From a checkpoint of a small transformer trained on Wikipedia.
Size: width 128, vocabulary 1086.
Architecture: RMSNorm before each block, rotary positions, no biases in attention or MLP, untied embeddings.
Each number is 128 + 24 x the weight over the matrix's rms, rounded and kept within 0 to 255. Layers, rows and columns count from 0. Numbers have three digits each.

# up: layer 2 MLP up, 512x128, rms 0.0986, rows 326-342, columns 0-127
# down: layer 2 MLP down (transposed), 512x128, rms 0.0235, rows 326-341, columns 0-127
# gate: layer 2 MLP gate, 512x128, rms 0.103, rows 327-342, columns 0-127
up326:126147112126124131127119129116116126134144129124150132121137134105122122102141128125129142123116104136142151111126156136149140123119127126109157140121124111146134159104155140135148141137121116132128134145131130131111133129128135136119129139150115129132138131125139138112108097113124127104116122132155150132117155148127135151132109143122113144113148112131121128146140121126142126158126
down326:127136125152116118122141133138134121114114111142113142111150123137097150120129133121130131160128111106137155121136149127145097099103147136123134114118105109119134140123147127132151116144091112137111113149142119143119115143140107143094105153143117136125129126136121139147135096118117143126126120127130163138130138144116110109123117144130116140140141129147092104103146151112128114127114
gate327:121127119127165133135114136149144133145116109124126104132089131149131123103115132128120127131137122141140127145127164145145145117133157134112132118111134132127121146108123124142157139131129175147134130108136130126120140125076123131125148108107120104105132129142143118164131116125114131115120121134140129158111152134147118120129141096126138132147121098122129132118133097126127126122136
up327:126120126108130132117124098109134150129128098140159122079105138129111121140118106148136129114135116112122133116122099101122111112125128135129142147140101140095131114122108091116126103139144130121133152145114123126145134115178146135136109130158145145126113109135105137106111132125125126126139129114092122108141126131112129123139118141119127144121118107135147142113113126118104158134138
down327:141119129125131117134135138148104141101147147129141137139122116105130085133151163169133121132102139135160133138127111126119081121133122096102139121159114140125128099114152132129122105116166116124127120145117122129131140158123132131141104124119132102116120130121144114156132130119113138150121124181134141127097132134128112117119138111142127120115154127123096122124114115122079156132106
gate328:111116163148157147118135138109152118128139123106135120125125146127117123168141149108122136118150125114130108125137135139136154103123125147131112094131138142091109111119122126120129153146123147112149122128130124102109125134138122130124161127131126124117144115117160094150126114105160167155129174135124129126108105150110105111116137135112121148127127132111084109148117103163107146121136
up328:125151103123112141129130108134139110110114139148131141142153127132136108114149134119130120138127110167124147120147152150121130134124125130125116144139115146124118169146143136104155146137128120155145119127150129108113129157101118138143112166106164119137139154119122150125122146130162118118146107081155110141133126120110115138105108101152129112126124148137153138124122130114137104143151
down328:142124123139078137111139131152111138108116139110134134094144121126114143092114101155130147134149116129113110103116142125130111159138120134111116170146122109174127137145139136112126132145115124140113096116141157144094126148163126127150127128116136142133116130115130149128158162120087131110123117121133101125123126119124148135115080098151116120122116130190155126113134127125124120116142
gate329:128123129127124126132128122125132133138118131127127123129136127112139128128131128128126119129129133126134127135134117132127135131117121125126125131129124128137132127125117129126123122119127125127133129129136127128124130126117136127123122130130132125124133126128128128134126118129123125125130128130134118133126137126134124139132126133134131124135124137128134140128122126125129132125135
up329:129127129130124120132134142125122127119131132133133130130126123130129124124142123134132139130126122133126132128117141119127121122129128137131121118132133127126128130126129125136128124138132129125120137138133132125130128127135120122131128132122126129135128134135128123121136125125127132124131128131125138127131129127122129122135133128126134124126140121126126120132133129132133125122125
down329:123129123131126131131135122120129129129118129119129120128147130119140135129126130124120114125131132119135120136130121136125136137128119122131133124129127135132131129129120129124125123121127128128133128130133129129130132134130132129121121121127127119127126126129130127133121124125125123132131127138137119133127138129122122129132126131127129132135134132131128133126124124131128131132148
gate330:128130127125128121126133131121124128134123125129121137134130121134119126118132128125131128125120121126129127126126125134127133130122128135126120135125132126130127126128128128131130127132127126125130131126121131129127131126129125128127125128126128138139123123131128123135138130132128131130129130138125125123126126126123130130140127133124129124127129129119129130134129129131122128132131
up330:129128128128126126127127122131128131126134135127134120123126139122132132137126130134130132126138133123128125128126133120131121126130131127125133125130124125129129134128126132128122129127130131130127122125133129128129127129131136125127130129137131128121129130128127133117121129125121127130130131125130129131135126131138126123119127123132123138130124123136126123127128124128133130125126
down330:131124136133134129127126124135133135129133136128134118130125139122132134136127135126131129133135124129129125125128130123128117123138132130134134118124119120128130130134127128129130128122122124124132125124137130124128121128127127127123129120134132127127127131125128129124121135123130126118130132120131127137133134132125130125120127121125126134133127131134126125122127130129131131128128
gate331:134127138143116114137112140135132120134132129143115131121124121127122137113139116132137122110124114124143122122125111128133128127126151114127116127139130106101139140131121125135122112135133115114133123125125132134117116130124129115138115112129127147135138120123130137122123129127141120120132137131137111120125121138130112120137132119129114120113116143138113121120130131136125129123130
up331:136130146119113119136121136135126112118140123124127123126127126126115136118121126137118127112115119119133109131142132122139130121130144109132115126133144120128123138114125123137129126140134123111132122135128139136116127128128116110140119115135140157131137130138132136116129127131115124110123137129149126124128122147123112132120129127125114130102121137122125132135144132130122139128133
down331:135128157116113126144131132138144102129134119134114142118147125108139139117138122119128128112119132129138122127127125130136121129113154108118132119138132126125137161120115128146108124125125125124122117125126159136131108125130127111146115132130139145144133127118118141105111119123126140129118128132170124138126111137140107117149153115126120134104115127129133134129125131134123138134135
gate332:128132128123128126130127131136126134130133130130131125126124128125123133125126131127127125127128127133127124133134126128126128130128123132133128133124135126131124125125129131124129128122131130129126129128132135131130128127131128129131132128126130126123127123130127129123125125130127131128129131127131131128129128133127133126126126126121125132132123134131125125122134122126130130128127
up332:126134129125126129131128133133129135136134129131127123125125125125128131131124130124124122127128128130129127132130126130127127133127126130133129135127137128130119127130125130126130130120128125126126130127127131131127126130128130131128129131126128126122131125132126130122121125131129131125129129127131131129131125138133128123123126122122127129132126130130128130121132123124132127124129
down332:124130127130124125131126127125129126128129122125133135129128128132126128129125123131124130122125131126130133123129131131120136129125126132127130126129128126129126128128124127128127130128124120131127130131126130136132128134134129127124133122124125124129124129128121126125126118133128124124121126129127132126126122123129127121125132128131126127127128127133130131126133129120131129125128
gate333:144145108132129142127105119118119115113125135130133161123103169104118126122130151140113104143138126156120136103117126163097108136107136123122123097142094116156127128135118130115132122115136146142118120118164124106142128115132136141147114163121116127138132148101139120098139150154119130122137143135125141133136137121142131132121125125119085110139118131111129127124117115119126142148135
up333:104135138115160152133083133104097109117109135125112156116116146134118109132129138126121094164143148154127112097119117160113117109139109114124104092135137108156124109130127133126116135134129117108147115148112121116124121134141094135144106137104109139117127136102126127095118159142137126105098138119136129140144157129113139132135130152113113130144139125121139137122139130128123087116104
down333:128139114113125112126139147145123114129114098116126155078133142115110124136139145120136122144130130162137115141141142141127116121120122112121118124106137124173123095134114138126156111126126122127112179127108116101134156114134138138137129124111140123104168134135131125081109157117136128118141127134110133092130099117121126152094104138140131132123139122112142143135119117155120131138145
gate334:133130136137120126109146133117123097114131133137117122135111135147127115126148123111124135125131153114121120132109119141113142161114121132130099136148128117120117134135137125140133113136122122113145131120126114127118151133119136119121135119121111122155133124147147115147127143135140117144133145146119116107123127137143134105107134141137127140128123116109097108153126111103109125117127
up334:148117143129127122119148125134157085123133124136113142130124086138126122118108114116132154139116122115125136143140133130121146141123109116114129159125143120138126128111115120116126146131113130114118128133134147128136114148135117140148142118111115145131138144101124124128140119130131124123125119121138142132107119110117143116130099154126121110135134110119126140142111130121123141108132
down334:128127132136135092122127119136129110116115109155110147115118090144115134089121118102138119129108130145113147115129141111132135118127114131126137139154110118148130131117121126142123127118134147123098121148128132137148112126118140138123129132110112137143132123113134121144136113149098132114128131105137114121139095111139119135133117134114122126126115119146137151124118123091131134108133
gate335:137100096132160172110140074031153163129129117121156134119115118144104162081147120141119101139129110103095074099140150130124096131147157100114083152173187157125134117117146099108152133112118133115089146088115179119123127114131139128131106152136058110108151105124153145137122125059137121137140146125124103139094104140128154114131117141123087157112082130125123114179116147127138115133117
up335:124103096121143168107135102067152167107123123120130131114119126144094158085126117135128104153122128118093076120133131136107103129138138122106073126168180158121134115102142109119155118134136119132108141092121162134129119130142113121154098130096100121110135125121125135132124122060145136144123144120128118149115090141107163116165127131124112157129108126152115111133108148119116112105121
down335:083154136099098181137155140151162098093081136130095104140061125106115137140113108143076103128145116109124128141131151168107111113139138107113113127101191100093133115154096147151103110110118156166121130117131072144157134129158147156139149112132150157125133144133101153139106156143154144151129062175134133144135138145114167153110145163144138129163140142107116136088115131118168095173142
gate336:107121133094127149119135141088093126130148141102137172120146162122126113106145153127158139125106102132153115147130121105133125117122121124137142110131148138123151130113135152067123128136154133112090087144145128119143121135120093155139135145145135083123104090129131163135113140179114145125115135162152138122137136089106138149126143133136141103135147139157166128103156159120159138114149
up336:135147163159142140137120141166163127139149124161150084153132097133120153133128101128093094134105118116123123127133121171123132131110138110117111147141110120137123145119125103191116152083107133148150171096120129123121143127110159104108134099136089130108151144145085094138138144116141116116162120107126135160107150151101151125140105122129127142133124117098093118133094107130100113114111
down336:111135101100122143119165147112126150136171121135146099145132140159113132167184115161130140114132095141177113150141129146133115116147116128103131108103154154156129153127130109142113136140123100140154111140113127116123097137148150158156130137111126085143149155134118154157175134147121179109159146136117146154124121139083156138111128151136118106090108117112114132139081118120121081107109
gate337:095124166092121150074119162085105155162124176107016127168161074078103156149122157187110123112167087074130120106102103085078120103115082109160144149090128173151178122134134158093092230037193163099072129122050123057198138129179072158119128125097086102103149135136107153139123138128141188122077167086127138090111173218117109083091161088138089139137154108100147120149098179107082063064074
up337:093101204091134139128084205137105120101179133091107115148109058106116127103064092159135122151129133072162119097145118116074086078131120102137090210187086130150125126113160199117068137123137094101144176153126123080170134110098091161126160159142110163165127169158122144083193124213079170196103095149148123121108152193067135094160157079063043197084155086177146110090124161130063074081107
down337:154167103142148101124115136136130125155132090146076166147103113170133046123119103131142092146165087130179097094134190119145171111175114152129122170072124067133138084143140134058158136073129066096198070163169085087121105151160103151181154160159098161119145157159081201141149174114166125108078105062075158181080104141117157115165162144127148163161135118148121124096194167129122104134170
gate338:148152151185103110163101085089124072104163115128115093124126135152152181124133135105136136122143125152058092152104128165104138128145111195162100127128103128109130102149148132157132114141109143148174141091108089150138116143131166152111175122101132149175106151156169146138139133101122080094180110142070166165127083155151096082166174167122111161102083120101096140135130122092166120114088
up338:109162125169128087144089117101120103121187098173155067115137162136135156123139144102128112118119128109097091093131143147117119146139138178165097116158096144136130085129140139135146153084170115141186137130135093100141107166087140158100116105136121109146132147144125170139094108153122094133148105129105133162153077154125112125108158159093115100097129164142120163169114114083177114139117
down338:119090142090127142112099121179112141139106132138127103103133127108138100139069149212113127133132105131146122184122116159104083161096145109137186130132173126165142118181128137140137146123107104100101134112046127104123117117185116137134075167127117117137144131123165073115135098110156137121167098177125118105186117074186162115115115132084155163118154135130129155127131124145141139123142
gate339:137109103135108123124141127120127137108153132144159110117132144111176127116116110152126121115090114153104134118142123124161136114133124136138131115108149126165123113128116130120154129140135135151153127134143110128137140135128126104125112128120146119117141111137127105139108115125135145148107101148115135137124146107128095152141121130127114131108133140123143128163147137130128151113145
up339:133127113130134144138112115139119107123123142142148126113130135099183115129125103152118132136110112158129139148127134138152131099145145129152141127114135125174147089147125138108138112124138123123157141131148108123121140139114139122123120134119129110128147118118118121123128107129166127115114111150126132133125132132124092150156146125124140155112122122116122140147126145110122102123149
down339:126145128098121127118138123112149146106102111142112113129125132113103115128119128136166143139130126125140091133131132108104151153113156154134148118150144105082132150144120150161135108106099123121122137163139106136125097148114117138114111150117156113158118153127163108137129136115145132133096129151136126134143116152144139126124118109132146135139112127144152094099141105129110141123144
gate340:140152097109151114104146162125146105124131153094141110134138170125127109110079125167150147150143109113086136084109070136158078167168124193124086137113119142180161100076165083114082178089139161178188119151157099107160115113079097081147086096158126166111140144161163159165128126123097199156097102078176162163169194123153104128104076077113082098076127083108100085162106099113155143165081
up340:084106145141134155156115135191103069107121112186189196174193133164121107096083156126098090099108157201095081126156115142113171165155129131160119164122121094098088129147161125157137107158100141138144151112117100169057136174183185145103186149138146111131212135087098053087144131106199129105134166167077114129140095186097128099114162194158092091123106088149184159110143103129129079120115
down340:119103112145121084067174129125169152116122128088079063150101117116082131146169194117114161116162135096132164144117123088114075099085145148117199104088136148156093134100157183092138172098134115079164061150112141124155071127133182151148107104064124200091164151106151179075080165133157180096098092116150093123112138130130158108120165118125117169152128079103063108072149114122111120137162
gate341:120140133132135136141130133128116121121133119124117123126146106129115142109131126118141121132113110119128130132131146134116117123120136122132126122124130142121135125119120131130127141119124119109122127127145106124131122145112135152124130126126116121116127134115116127128117120141121114125122129129123121130116131130113125123109128133118140126135133132124117129136118136130137130130115
up341:119138140128134138127132127124116132128122133117118115128154114137119140117133118119145120130116113131129128131125152138120120119127128120118115124115134134129118131126122138125116135115126118114129130137129106126138129137118139149117130133135124131121126122118124135131122111140133119118126130138120130135114144122124128134114121132120126126135119138121114123128119122129144138126127
down341:137142125128108135121124121123120147135122135121122126132129116141119128131125130130134119129123131138126129140126132139129122117128125112120127123115141134123133124121139139141124148113122127134141116122129107120149122137131153143140120128122133121122114135112114139116123123133142116125133124107112110119110131117124119127122126144127132114124122125115126132118120116124156130138125
gate342:103114133100159143168122140121110103105119087117150086126129073132143191141111122072074150103187145162119106158109141138136133097075118112100138138120062160105109147055139100152126135102146119112131152143150117090109160129143150162148172129176162102115147156089139079149109136100142156119108121151136116148162084157140130153139180122161149103168139142092084146047093089126095150085141
up342:110134129107170171157151118124124108130146086119124119119098073114112205143124157085086131093208143133120126135106110130131123120074128092164125126123112132074127134077140108135103094079131102098132125135126125122089139119137125145144134132165136128103153141129151112136126131103145137102111119112129119149164063148122134133135167099171127096145138084106089131095094109133075131078168